python train.py --num_hidden_layers=15 --hidden_size=320 --num_attention_heads=5 --num_key_value_heads=5 --head_dim=64 --intermediate_size=2560 --vocab_size=8192 --hidden_act="gelu" --norm="layernorm" --norm_place="pre" --norm_eps=1e-06 --positions="alibi" --qk_norm=false --attn_scale=0.125 --bias="all" --tie_word_embeddings=true --parallel_block=false --init="normal" --init_std_qkv=0.0297 --init_std_o=0.00542 --init_std_up=0.0297 --init_std_down=0.00192 --optimizer="soap_variant" --learning_rate=0.00292 --beta1=0.95 --beta2=0.99 --weight_decay=0.081 --lr_head=0.00737 --max_grad_norm=2.0 --warmup_steps=200 --schedule="wsd" --decay_fraction=0.567 --decay_shape="sqrt" --final_lr_fraction=0.05 --batch_tokens=[65536, 131072, 196608] --max_seq_len=512 --doc_mask=true --train_tokens=588100000 --max_steps=4606 --dataset="wikipedia_en"
Each number is 500 + 50 x the weight over its row's rms, rounded and kept within 0 to 999. Layers, rows and columns count from 0. Numbers have three digits each. The size before them is the row's rms in percent of the matrix's.

# layer 4 MLP down, 320x2560, rms 0.129, rows 218-317, columns 1216-1279
101:454363492490437437531446582432580364486538465545483473466443611492559471416421512452438509605559466563488496525501526578529598464569515502507570401505491516470488618504513551489477446514557538
097:509531550477478491501497474529462572412659440487477479582614472500472547483483467430493464436530516450505467443394584455491449471546387400504485455468486545441552513521459503457498514548550494
097:537459475492526496461464556449479445460591554495572494512530462536439525500448497595525471493384453511546570535596488367577561510543499516478460478613463469487519481506513500537502434444462494
101:454522523446534555430547504386404475522528422449521530516466554512434477472509515525510550445573529459524463536513581534534499497513468554596507501387417427539438462592490392511457509466455456
103:568526453529432511420521525482462497549524414522476475549585573406522514513467507417514447589478559459529432468435584560521446532537411539534521598408410439582413494495438531479403530529430503
100:522537472506548541442532593555496500519503543476570557487511452475479558554554455495485523517522464439566360545571555543506540543483498572585472447473511493478499456516502550509564518584415482
099:468425504450474363459502460493519450519471483417624476396501522520479576541417541452535522447508496379471441567524489498532438514420489491581482488521509438483415441492462613538547493433453449
100:434482518549489482464496514578488508540429443445536457532585455454535506386475542447482495476503481498553429575560513518463510390469468511501439524526529524501557426447522530470505553418482485
097:503522416493598531486424555507475508566485460485477509467453461590546498500448496475499528513508482542433464591458467485440513547389568522486492544402567499530565540424481453505575543511592543
101:460498534448443496503593496521582465457486526530497493461553477503489414429489442540536489482520477484536601541374498541460456479511421439384500588529512443510569593618504575434535519559464508
094:494511534547401519421527511435585446463549543461457533511602507377504542485517481521529419450488500472505564532470492443536611512475438500473537486436505528495499512481528563491549510588497505
101:551515503556439473506475575528545566502467570524581515481515474443521505515481538558499480534504517420475535474620564596440469455554584593505497556486546552474464577467510423464504561497494522
104:510498482578469515514438501468461572510596540573532526531510435427535527609570465525565425532525447580465452471474491527503504510525497521487490495500501541582508574538549474515546512541448547
103:426529513561530547456464538520400486526552402590490410460543480596569514502507506534495497455455476527518476488443440452521536565469465624392531526528485416573478487556509571523527527433502453
100:519492528424561547478513536646474461504550584514506496503474466539431548419521480557517569524527487514575566496530518516576584381573479500476527496579367440491529383503439504503518478528450498
100:508474504442532545503468436553430540560447485433470452473562525562440430526501524508486488420483545509465557593571504497607548424464566483404522586483524480551590499516470520535488512460532499
100:471485463566501484513558486462506505565496492507528484449477558572473561487483474505546401512487478463447559494501486566485508433438498485511493476474520487511568431508515531404453533512573444
098:532532589498553492569429487552456520453452434594521452517452537535536447438502469514429395565559527427563470557444536511511526444554570468499497477546459539517583497483576569486397530566602499
098:438521455557560526492452469512558448461387470489571412446486458444551477493549561498602531490464545499506529525496441500519458510539470371502550511499536455548443536578451522480466518508498470
099:468500506558431491484386528476587495497526587598506455596545513464468428489564554455482551507438484442510481467501517449410552470517556530435528459430351407460488577475515528515510518592536544
099:420521490446429550534536400454573567437509493585520485526464519555583503495481490561461563497486452631501533491460484497512504605517471566505531517496386577557602432513419546578429468458460485
101:515487503585428489487466515431473534521585477472459489548493472442519504451584498517497486544439557415547551363439525576500574474576523413480544509514531523503632434457513498492479535510464561
100:539593467476403495502447539546479551433559580448453513561484526563443521464545406596570394541563619395534555500499561484495564506512441442500538444436571394502540472539514468499457507487463530
102:571471558390463473490494480487461432545402466401542477507421528440518429547548510571505484440527496530508545533464478558448498449480497600424548520623493494532512624572555515558507529470434415
101:434500472415480526422541449478416480577556465505493477440531437482494602531549567485471479507452485453436489466494544492419558502500495546478449552642478519504414522504592455535474589559458490
099:527545418505487482514522579630437527514476546525512454457473485437572561519516549574452408470472519508500506562452470515470647449476463508517462463520623521542648509515623477592455565507498538
098:477530456453525532521503489462538523597483514591475501487532483520462422515576431461446472510480499499470513523588487511445503510570543506417470491495536541505435382552509480500552486517509554
098:567454511526361547488531424416482495499539478553556509365439549415507517523531525518486606489587513452500457453440452555528462458542517425535519537510489474438436514506499551490438420494490478
097:544474432585585489470493474442456473505533552499503462553429494491466520524485473576467427515542585526525610506492452553544459496485492586476515477498448494486558502505476463513467509505497475
097:485540425438360572494544460495526523477544508409618431454527447568506482493495452561545493571474417473465551447491496504477508455442462514479499631513531470525575480518542496488407505528499506
100:524512452556520518480454545491510620488502536429494473491528512429560504448511574488495523391538468497541511473452451563447423469454534471456480370527587491491490431533476485526487541513541467
099:484575556477527507498382561452525594532490506562487511490508448528551508567424461564465431501464556403597519504510512556561562433525529529530587544481531415508533483542507509578549449583507570
097:512482430487412498511464540483512484537342438529550540469502592551545344488345488482484421497549527529559463488502538464572549548463482507450514587432483454544562539548476549533518458492494613
098:542484515481467519559582477404458566537494471528423520502421393482463549455512501564496642482437469516472493471429593628474567492413503550432485416470474451530509440463482529479515556491544470
099:506515525459420408459423523464553455462541420530483454494492525444512473483596522380510580557456541445552519460555571571456539469599340531520467535444516527523494411526538458498502550595415514
101:526472512558506485449542527508529549478527519447489434479633560538578505533431474542483442515484457516495402460472532500474491449468477460463575480507440512480518572520474465497451496478522487
100:496539432555579546559535444530508422489501516505518515492563394501517490504477442504501489513512534599468504521507476452497487467546445549502481438497578546406573572573514501508671556417600528
102:502504493450610451517593452464452405553545522524563544492518415668542496456415497536425555535420481433532489488476586468509399557502492435395522473526536471451319481488512557511447463429538477
102:479555467535444525433485488493497482507666496430441504517600466488549470527475485548553563507545508570509491553545528491515495504535508528481536529464476537564584496378476519459522535559393475
099:542493538564430543529537522503441609506659493526487498595497400514396456546513525502561450605529499408513436531549478552595513488583468568576485509490562495474475494472383424464574525503533554
098:543588541486524580491533456579521547530496470469527518502475529551548457524355492405462480559452623438482495568554470475486572514503586451542541410416551505582573524457541468518499533498491537
101:466506447519342422465486475498491489413442504496525503495501472587551589494517484570455490504553482517498441450470454537459505436586497486590501473531474503460542547529487446530492489503508532
100:459481557635364507517511483484548487570475500531489453482439577519430533455483559541475576566515583484491503486483518481525541511423538478485456429397523459489507392496501483494525469476523490
101:484511453456509467455461570570557403499561431476509552478525519549500508528434563560478479552486549468468519548495554447458495549456464586524567432542548488500579409484527523526500467585524474
098:384534513499438543488556483510498536470408575453495491533537508508440532433441424549542484460519552581532453588481483335456480455418484503549581530454481565504609510567422520440426513486571472
103:375502538553452494432486444536567571474467458448523484491549446477537481527448362568521572636512485545543493484591540550442505516483474518538517535530505468471483492521516520470457481539543438
100:392527466394490497457524446510616516585584487488535473517489541395511429476435485507526406414449496538517438518505487500479493418554494601565503521465487584448572546481557466466524509504461571
103:415492524513482520535550613573468431461447541512590487416528476482538551444612479438505529468478530449490514425513555425537532570472523516466537540492476492498614493451419422438532507528508600
101:510443481535523521548521517464453484518496525489474525463409538545476434565482582549571534546497393572536553479437579506480616467510583585530465511525549517549422538429457451516479489438521493
097:486489468496459500522493462511406483525516596544410520543443472474514467500446526464466561468453432578482542472600523563486489637453554502493425387552540554426414481539367452535551548443521414
100:495519465487396453559552483530498509614537526562483486498487414466524540574434597497534483501543570428511475429455413563531441557442595410507443470495565511506427532478540379530476597481539551
096:511445457415511463534504484503580504527517557499537516526481486492496498524503542489509533500501551504527426521461504427451452415520481446476497490462550576458418509603485501522382554481474612
100:477577570520533510531559465572497485520469479485487551538557519437421473506429557459532355514472466523448537509425490476434467509512487615601512612552454513460451392572501449523396516468522506
098:475513493503446413529426525504514469503474495512521481443484566452481428508559468444455544474447473509523580513488522384572526450542538499459522508576552345603484505419577482525540473452547487
099:540484415497525482476441521499457495457668435494543374441460448523440483420689475526543584508549538486491536496531513512509350463544432363484511547574488431565542613488478493513564594578469537
102:500449521493512412513551530445519478503516447527476426525500534614432484451446398492480459446497511532434531488482563503537471459459461463596534400458487540448473484432525566525602496533529537
099:531471524543500489471424461503574493534615475510473517427491467488522486480510452517503462550476463541512516522342568469452579513558441444549442559556396555574509457465480560417444435507559498
097:520530526516360486474524458501577560500488535485423508543434507434588451542518450456565510582399476622551472500588496480499467558460539525548422583536536469438560499509487542479513483425482460
103:499468515432515548562560461468487540539599484567463443414533507486448547437547588513482527503394441452446481442500433491388424537458548433421431544517583520487601477447489544401544496437500505
098:587535533512438523432548457494507410522583487534466454504512482525473504457487443521496530566462535400544533503470500549469525555485566521600489570582413524549436410470456445496509493528513468
098:510488513446445423473497494516478581487471556570533498437506473462504488550566396409476519498462530436502455469481435490524528496496483512537530507474491455612510442370478462510510547479523473
094:403569476434442542466596474464484450537533479514450482526476523586463560562533433499489567490522434472513534491459396585583479535455489573473540512444552574478516382565435544475441426526457492
103:502489452562465507474450590564509554444502470471549493610514466471457501525560455408588446564606547502491523448439557472518534444477442514511542429402531501535521509512539501472606480513523495
103:477483535444577471545479505568545522483587471496589543459475564483565498496386574439397517550487541357596479489477510508553456474519513525545488507507539480450559515496489515485467498453479559
094:488515489530462527539445521457490467492480581494517523477534563497513526477550379536447468511487381558481507506470501467585586434506528452536476555500409511459431517513483488546521500518475497
103:489516463505491487552520482476507498395533537580540433632450462459544517448399487481501543495454527607457504493669495502557550498579572551444520543483538548491535442480538409518464511565467566
102:547507515511489515512477512504451517508498488475510563416475506576546565467640541455486493369460449502459486510486391452537578475515520464546426509565513453515403486509447499473445450453485449
101:453578547467503556509463469468585550481540495411494520452505476497591361489384488384500457567473427534535444456631562510527510478460500461404514570441440379462446581501454475501435556454459574
097:563498500408473627430464485515518460521486446528533569479489445505510514466525520477524590507547534473449458469502494473445434540410501522512580495410452493515485513447521487590484487585524525
101:534466536526476468573542505457537540454504484542532487535463530506501475456430583415523574525522567594474434445533522613507500483427514449556498465478494504404465472565516465423504434461578481
105:397476476355560500475539560381539620414434490436518451536489472450544478565422541388447508483640526529571558518596557560530556541544417483564490541518429565460499581587466502477485565497524444
106:541492496626598474584527471556543445508504521541516530488479541553489512523495408506493470563494518525479516507421551566468531607514581513572497524414518476511511593605395459486430456530506369
103:433462483389485473515499420402486483505471569575477467439503455523460609421489596494516483548502439417519437488448476474510475482569483481504546518533456444554550407413434490529474520417485530
101:475486512581513502493469492495485443545494455409523571493520541516528466368497433436543458440423562519565408500563465447494504433531477459457479483520510526510447448518518477492465562500516428
101:535498405482512515575490443440571463437480586512490521545536487481513433516452533550485589483487503546454513533519514571516560434522529507464520553532514546543454573345469475476444501497472489
103:569449534555553471537595513520497502524535432530535539518430585558544580511582438587491418499552532494444526487513451501470504457510539591520468428448547585557489473522560439473531419475476482
100:495504540455478437478562495443532541438445570485549448612589425459434508548547552511518454482458542486488543524510486521482536452430454565576448431419494485470490507572515503561516525611367519
102:590486537577487537532463560579558452536479525451512559572510561537529509507497484456530304434518384463468512516425495477532449567502495622565466422489404473553392431562543598569506524476527449
102:457491478580387490479496468535529416436497478470475479460478470464450377419508521565495510420393562545450485477498548512514525418479491555426556465628521529490383539453472494502589431500465531
099:449555445508375582492546515402483447538525485520548466448489511406555529527592485538492501423435546429514403533498499470529519506494462601463542605463419485563586415466589539535498531477390496
099:410428510513468537440520414564541542531534458485470497466548508492569418505432552463446558494477412479536580420564583431491466488471565546468567456479550471475547528440431556505549390493493479
100:391529502414485532452473521490478498503549509614542485520476471473453443541453465463432471424511520503477406503451552525409527504495570489450511500481540482530513510499504406498454568478519491
097:419475539518471509539552449459480498524458539491485503480485479538519439565430553511516593484417461624506436433483536532497610510462577483469449580505479486533543535523485480491505465467524527
101:456404496495487547465453463409544503507486411558487515445471603484563512502472454519504533530518480564562488355595486496454493515476457597480557548497415424566502393557493556480478493509419519
098:447516480473411446463576527446469533491559501588464465525576484568460486526487549566403565520485485542493509435527497496560501397530457494439485540489458447556503436514500593433415531511517482
099:313462579522504468548515465457490523528578493535523514400454420361522418554468433513483448552511548470551531515473509571479577534469492616554606442506527482458429432444494516557459499442463462
099:521477483484512414558504440417530498496427586520471541500494538450531558494504561480501543456486503499464448430407523548478422542509462507556601523466473459512603478535435480470436499609539514
099:458518557413488462490378560598552591508546653589528542527502487481463425498479531460500499478499453477517507514495455500476564519536522508452523438517416470465445496462475579461536528553496584
096:411483418545590483539477480535464432457479498521444465490511463531394516464516484567490594465556456590551538458424515498523428581488492570562449624546543506460485569432531486505357443499533530
099:577519561535495471518535565533450497515424540552515547475589476409444483514523613460520491546503520465481482544574588504576556499545541548488541479463519574537471532481450489526454491459533496
099:464495501632551388463461496458539511597462520456518458460523408412448418590446398470510431463484455492474548465550544516489489488562651450457470483476550437500511518603532460486459495446495486
097:518547613566431552488502493556474524496501398441527464467603570486537483417522408436488534464467460523506471543555501476488445495401565570501450533524435441517525413494512547557401525529422497
101:470475458566520562491451442554468494479525570463533429474537499542577475447511568487463551436515557493457648531546483445493488573437579484423510457447547508479536502577492577481479408459535565
101:531423527478544548555601536465548536483458552557512575532552464455550543541574466553488453522435474560491453439448526547506499514572534519519443467570487542513565421523518434466507608462471425
102:549519517513505521509537510515556512523474496602540514466469550525531543490548427566505636527509572509549444547483512453433505556489421570466413433463537501552493510500482420454469520504502545
104:508499517399465477500506559491556486477507532654512555499529514427511602480495441439484515442456613587444527466448459453492449566498440464551501471515418546535530475624484526540608566554475499
099:494488527392472496552479506423463475549433501456418587517485497516450540521545503488539497523472514580496435509485531550481425480459529526479474498489388482450465517421522559489372448526471493
098:580543523566528354517514501438471587458510465412431490533484438492468518561465521521489543564527484428508598483530500535500492472488502542554491433442488544498444498520429566487476496512399429
102:511532526452357523476464464542503489545699513485572530501533607532547571525483502444504429494562529500510571564508515542471524561390565452518421548422511531506494485472517526549421515498479488
100:445523484509464473431531448463487469397481447499549466528559572490533563515510532514425500445478501478520515538505534473535491568445520547545472458503500485405416542501383389407493481459466531